Each number is 200 + 20 x the weight over its row's rms, rounded and kept within 0 to 999. Layers, rows and columns count from 0. The size before them is the row's rms in percent of the matrix's.

# up: layer 14 MLP up, 768x192, rms 0.264, rows 493-539, columns 64-95
# down: layer 14 MLP down (transposed), 768x192, rms 0.274, rows 493-538, columns 64-95
up493,089,201,193,195,161,185,191,212,198,184,217,178,206,179,241,190,200,224,219,205,205,180,147,217,176,201,229,172,196,229,199,159,194
down493,088,211,199,209,247,194,222,187,194,180,223,198,232,214,191,182,199,206,178,203,227,232,184,227,172,212,207,185,218,209,197,219,155
up494,092,228,166,179,190,190,202,237,186,181,217,208,208,192,203,211,222,195,230,168,200,181,178,209,206,231,193,181,202,166,187,201,189
down494,094,189,195,183,188,198,213,217,203,177,229,228,190,195,210,175,226,201,185,201,188,184,202,218,232,211,169,182,183,216,200,188,184
up495,117,247,219,208,201,183,198,215,156,185,174,232,173,224,207,177,226,220,202,207,233,164,227,201,212,200,206,212,210,234,170,206,176
down495,113,223,203,185,221,170,165,206,179,185,158,204,186,240,203,163,203,207,206,156,192,158,207,228,166,219,174,187,183,232,179,238,182
up496,099,181,191,204,188,176,172,241,211,209,187,168,174,235,216,191,212,203,181,204,199,219,195,199,180,217,204,211,188,206,195,179,221
down496,100,196,199,217,162,186,203,213,214,173,204,197,172,203,187,203,216,177,189,202,193,191,221,149,197,189,188,189,190,168,194,218,183
up497,109,216,239,194,187,191,138,195,196,202,189,186,237,220,180,206,136,198,208,209,218,196,239,240,204,218,213,179,227,201,184,201,211
down497,105,181,211,175,229,207,175,189,237,206,210,238,201,190,222,238,166,186,157,202,208,225,228,215,202,203,197,182,200,194,219,223,202
up498,104,250,236,201,222,197,219,203,234,187,135,169,190,190,200,222,200,195,233,168,192,200,224,207,219,218,246,212,182,198,178,198,191
down498,116,215,175,171,214,225,224,217,208,216,185,194,213,210,212,176,212,221,231,187,213,253,217,198,190,181,211,201,226,229,186,161,217
up499,097,195,173,259,193,192,215,198,229,214,211,190,219,194,222,182,186,147,182,214,232,185,207,208,197,227,217,164,178,208,197,192,200
down499,093,194,199,191,189,200,209,156,201,234,220,197,213,179,203,192,212,160,197,184,210,191,215,207,208,159,203,211,208,159,164,191,177
up500,097,237,185,219,198,188,207,171,190,203,181,155,187,173,187,219,214,160,200,177,177,195,211,221,220,182,187,211,199,195,209,160,203
down500,096,223,167,228,193,182,173,169,181,246,198,227,191,198,213,231,201,208,187,190,213,207,240,202,196,196,204,183,212,200,180,214,221
up501,097,180,188,191,240,197,222,229,195,214,227,253,187,152,202,219,226,196,215,211,180,192,221,195,203,233,175,209,197,225,190,197,202
down501,100,193,212,252,196,253,199,183,208,187,204,178,166,236,224,211,196,188,187,199,222,171,204,178,172,176,211,204,202,204,208,214,207
up502,093,197,197,207,224,194,201,226,206,225,197,215,211,221,216,202,190,205,176,170,193,201,197,213,186,212,201,209,162,164,205,207,204
down502,093,228,213,188,211,221,207,207,155,187,182,201,166,190,210,170,220,221,176,210,225,189,197,176,201,204,184,219,209,204,192,208,192
up503,103,191,243,195,223,194,207,213,201,190,180,198,210,188,154,206,187,190,232,250,216,182,204,191,216,192,194,208,176,193,161,237,207
down503,104,199,210,210,223,198,173,219,193,173,206,163,212,189,197,201,176,216,208,219,211,215,210,188,203,179,214,202,230,193,176,209,202
up504,097,235,219,190,177,171,190,197,236,197,188,199,201,167,231,213,149,166,177,203,238,193,240,193,203,207,195,156,218,195,197,230,168
down504,092,199,167,221,229,184,176,187,233,181,159,196,183,193,205,205,218,177,199,189,217,202,175,207,190,226,219,188,223,186,197,175,186
up505,102,231,197,173,203,196,191,206,209,199,157,230,205,216,228,209,176,215,217,172,181,215,205,195,231,224,207,179,231,219,187,192,172
down505,096,205,195,221,177,193,165,176,192,218,195,211,220,174,155,188,195,236,188,184,193,209,208,199,216,182,233,205,239,246,200,221,247
up506,102,214,217,180,220,197,192,227,201,213,227,197,187,196,204,209,210,172,217,186,198,208,188,175,229,225,186,211,228,152,168,170,191
down506,095,211,236,191,202,201,214,220,194,210,192,223,219,168,233,210,223,202,226,233,205,187,180,201,197,175,195,190,238,170,209,190,212
up507,102,162,192,204,224,265,206,188,182,251,217,197,229,214,186,185,200,195,191,223,221,197,196,192,186,210,140,209,186,221,172,188,172
down507,095,180,201,207,224,184,169,212,160,220,186,180,207,212,206,226,205,211,228,240,172,207,204,170,180,167,169,185,203,207,173,229,182
up508,104,145,194,205,181,214,218,191,212,225,225,203,206,199,160,204,215,226,188,214,211,233,190,217,220,196,199,173,182,207,188,206,186
down508,099,144,204,206,171,170,192,213,211,189,229,183,216,200,237,207,234,244,181,190,214,195,167,211,171,178,203,184,179,195,206,184,204
up509,104,194,218,235,178,211,187,210,192,189,182,190,227,169,191,211,211,179,220,232,246,210,216,170,195,201,206,164,177,205,216,187,226
down509,097,205,180,159,223,207,197,184,237,185,209,193,220,240,183,198,192,223,206,196,217,219,208,228,237,192,238,208,204,180,216,201,234
up510,091,202,175,196,220,181,207,216,192,209,190,218,176,172,214,206,213,169,183,217,139,207,199,179,193,206,214,234,200,219,196,182,194
down510,098,207,180,231,185,200,195,236,206,190,219,215,176,195,224,162,171,193,202,184,213,176,231,209,165,219,182,238,230,202,211,200,203
up511,105,208,194,217,217,215,192,238,194,240,180,221,208,215,147,174,175,190,199,176,219,206,221,211,194,193,226,192,207,205,193,197,172
down511,107,214,192,194,232,189,155,212,167,155,199,240,175,207,198,198,203,178,203,193,211,170,253,188,203,191,184,180,190,224,218,184,198
up512,100,198,176,202,234,168,219,222,193,188,169,178,210,227,222,197,215,188,188,200,209,207,204,173,187,206,217,228,214,214,200,175,238
down512,104,253,175,195,233,163,203,204,232,204,199,197,215,225,163,223,188,223,193,220,176,186,219,194,214,194,207,207,178,218,156,206,218
up513,104,187,197,208,211,220,203,203,175,221,172,209,209,207,184,178,205,198,182,205,183,191,203,172,209,207,191,210,235,201,168,216,173
down513,106,186,197,212,251,211,211,188,186,218,174,211,210,213,204,171,178,198,201,209,207,185,211,189,210,189,201,191,215,207,187,214,205
up514,094,180,233,182,216,234,177,206,237,169,217,183,198,188,198,194,201,206,208,216,190,232,207,166,217,187,182,171,209,207,229,202,187
down514,091,223,194,196,200,190,183,217,196,209,204,186,195,203,175,215,188,220,208,213,170,200,228,220,215,202,195,191,209,194,180,203,167
up515,104,231,201,205,231,211,231,167,208,158,218,197,215,181,195,196,218,194,209,205,192,190,225,179,230,188,198,228,215,176,193,171,207
down515,105,208,213,205,217,179,201,183,220,168,157,174,213,208,152,234,220,233,195,204,209,189,195,193,203,193,174,219,217,217,218,176,181
up516,098,195,184,159,193,197,174,180,194,173,193,166,215,184,168,215,187,177,206,192,185,197,199,244,196,168,212,214,204,187,212,209,177
down516,106,192,191,197,189,195,203,199,221,175,189,179,213,202,192,192,194,198,203,194,239,184,198,208,176,173,186,196,176,208,193,190,192
up517,108,206,219,177,214,177,224,212,211,231,201,215,204,203,198,191,202,217,241,234,218,182,188,225,199,214,188,181,263,226,218,185,171
down517,113,199,187,192,233,207,181,246,204,179,192,195,220,187,214,248,209,196,163,216,204,195,205,194,200,216,200,245,187,215,218,171,228
up518,100,188,187,184,184,202,217,192,188,183,193,223,209,196,171,180,206,225,204,205,195,215,187,218,205,230,221,187,198,217,203,216,209
down518,104,209,210,186,221,186,186,169,189,190,215,204,180,192,165,165,163,219,225,166,178,212,206,224,209,231,220,203,193,204,218,240,195
up519,118,208,225,202,220,217,204,213,184,221,221,205,218,216,174,164,212,215,160,203,193,204,189,180,214,170,205,227,226,211,166,178,223
down519,103,190,203,214,248,174,189,225,183,214,212,190,204,231,204,214,221,233,171,174,188,198,175,184,184,200,220,227,179,185,203,194,171
up520,098,217,170,210,230,196,189,202,209,195,196,252,164,225,238,178,214,177,180,206,205,198,185,175,186,222,204,201,226,250,196,193,198
down520,104,166,185,189,200,170,223,196,187,205,181,223,140,208,190,193,204,212,207,200,226,183,188,197,184,240,210,187,203,227,212,215,216
up521,103,196,225,208,215,229,218,197,193,219,184,196,210,182,208,198,220,214,177,237,222,209,185,207,211,181,221,180,221,197,179,198,219
down521,114,188,198,179,167,221,225,191,226,200,236,187,185,219,215,192,214,194,157,156,198,237,182,208,209,181,216,179,227,179,187,245,208
up522,105,199,191,189,173,246,202,231,208,208,206,207,253,181,167,216,188,198,159,175,209,178,217,197,213,197,232,198,229,194,170,211,164
down522,106,211,192,202,190,190,167,207,199,245,169,199,177,207,206,220,176,226,230,182,207,224,207,181,215,200,189,212,212,219,194,204,224
up523,096,153,203,217,168,191,207,217,228,156,193,191,200,206,210,157,198,170,188,188,210,200,183,223,204,194,184,180,234,230,187,156,171
down523,099,244,194,198,181,188,197,213,202,200,200,183,195,189,178,222,218,186,231,201,202,193,191,181,188,190,207,227,226,203,179,202,199
up524,105,190,242,245,219,180,198,159,214,233,212,223,181,179,206,204,174,198,223,224,192,215,195,233,219,206,229,191,191,203,206,186,188
down524,099,186,233,213,197,179,196,167,197,201,203,186,219,174,200,190,232,223,214,231,205,174,166,227,198,203,215,170,186,179,212,193,158
up525,100,206,224,185,223,221,196,209,164,191,201,185,216,207,174,180,213,229,212,201,214,199,206,194,172,241,228,193,186,237,211,194,199
down525,102,162,186,191,233,175,189,209,198,195,192,195,188,242,199,254,222,209,221,225,165,196,224,211,205,189,231,221,209,183,193,186,196
up526,103,193,169,219,185,217,169,221,191,199,192,197,171,212,188,222,207,212,210,225,167,196,189,217,181,164,165,223,220,187,187,206,231
down526,111,212,181,164,161,205,215,206,170,186,196,167,229,207,119,195,175,218,178,202,196,210,206,188,211,178,227,224,188,214,206,196,178
up527,093,163,187,155,210,165,200,170,195,176,217,180,191,225,201,224,240,176,223,216,234,229,210,200,222,201,200,219,196,209,192,196,187
down527,092,213,216,229,150,212,181,193,230,227,169,199,206,189,221,197,175,206,186,204,171,158,214,177,203,217,212,192,193,209,219,201,170
up528,113,197,233,228,178,165,174,211,186,217,169,177,170,183,232,209,219,204,177,246,215,183,195,237,201,174,217,213,187,214,179,224,245
down528,103,207,163,209,232,179,186,199,149,199,193,194,190,194,198,227,217,178,216,192,187,225,193,191,194,206,184,175,211,212,207,212,185
up529,099,178,214,172,178,212,205,209,197,186,190,174,157,222,182,187,206,197,199,219,181,225,175,233,166,196,198,200,200,167,158,198,204
down529,095,212,218,188,202,202,221,186,198,244,218,178,212,208,228,186,259,221,207,179,196,219,215,192,167,197,196,191,222,195,198,168,215
up530,105,197,192,220,202,201,187,192,208,169,189,195,196,180,215,208,188,175,198,232,225,236,253,194,223,205,203,165,171,223,171,234,179
down530,104,232,202,196,196,198,167,206,164,240,158,169,161,183,183,225,166,182,185,206,160,206,210,208,202,217,177,197,210,221,196,193,174
up531,101,172,232,190,197,206,165,174,207,215,233,220,189,188,236,168,202,168,193,218,224,214,191,206,218,191,217,189,227,226,195,197,194
down531,099,201,198,195,185,207,232,218,227,204,226,186,207,192,205,177,200,193,240,215,235,193,198,202,202,181,184,204,197,179,189,160,163
up532,095,195,219,177,198,221,178,204,222,221,232,224,204,217,147,212,201,230,165,218,183,203,178,191,183,205,213,207,218,182,201,161,187
down532,092,196,195,196,184,181,226,225,187,213,191,167,187,203,214,195,201,214,206,188,180,203,230,184,223,175,214,216,197,200,215,244,209
up533,108,177,210,212,173,191,233,202,156,180,165,207,199,190,196,185,191,190,199,217,218,197,170,189,191,148,180,208,169,176,178,200,230
down533,107,210,222,216,184,196,190,182,202,193,197,239,218,172,211,212,210,235,226,197,197,176,197,239,193,213,207,199,209,209,215,199,209
up534,104,182,215,212,204,179,223,211,183,187,203,213,158,187,187,222,203,193,167,193,210,201,185,212,248,188,222,203,227,199,211,197,174
down534,103,195,214,219,225,162,164,208,202,212,193,204,196,185,211,207,171,192,210,177,210,197,215,229,185,186,211,190,222,171,225,212,198
up535,089,196,228,203,212,194,214,176,192,216,216,216,188,202,196,156,187,229,156,216,163,207,187,209,213,207,195,214,196,185,216,201,185
down535,097,233,211,216,203,186,200,188,183,231,215,181,187,176,180,213,188,209,209,202,204,209,231,214,216,209,178,164,192,178,171,215,216
up536,108,181,177,207,223,228,192,208,210,221,221,208,225,170,175,169,211,211,214,170,201,187,181,225,204,215,252,165,214,208,223,193,185
down536,109,205,194,192,236,214,204,200,186,213,209,194,187,164,177,229,243,241,188,163,201,194,180,222,195,201,229,194,201,175,178,219,183
up537,092,220,222,191,202,206,199,177,208,219,186,209,209,170,237,212,219,214,206,238,237,204,190,204,200,202,191,199,191,198,196,210,195
down537,093,205,161,179,193,168,158,202,185,209,195,202,191,241,203,194,190,205,194,192,212,231,177,183,208,186,196,204,211,215,211,185,219
up538,094,222,202,210,184,196,177,225,196,211,180,196,172,196,184,202,185,220,186,186,155,221,177,190,199,186,188,195,187,221,193,214,204
down538,092,208,191,190,217,261,221,195,199,203,181,182,210,182,157,173,218,211,198,177,202,210,222,195,233,207,215,184,211,232,202,172,189
up539,093,204,264,167,245,215,207,191,218,207,190,188,186,203,205,203,222,190,207,204,217,236,208,205,197,204,181,243,196,227,195,180,194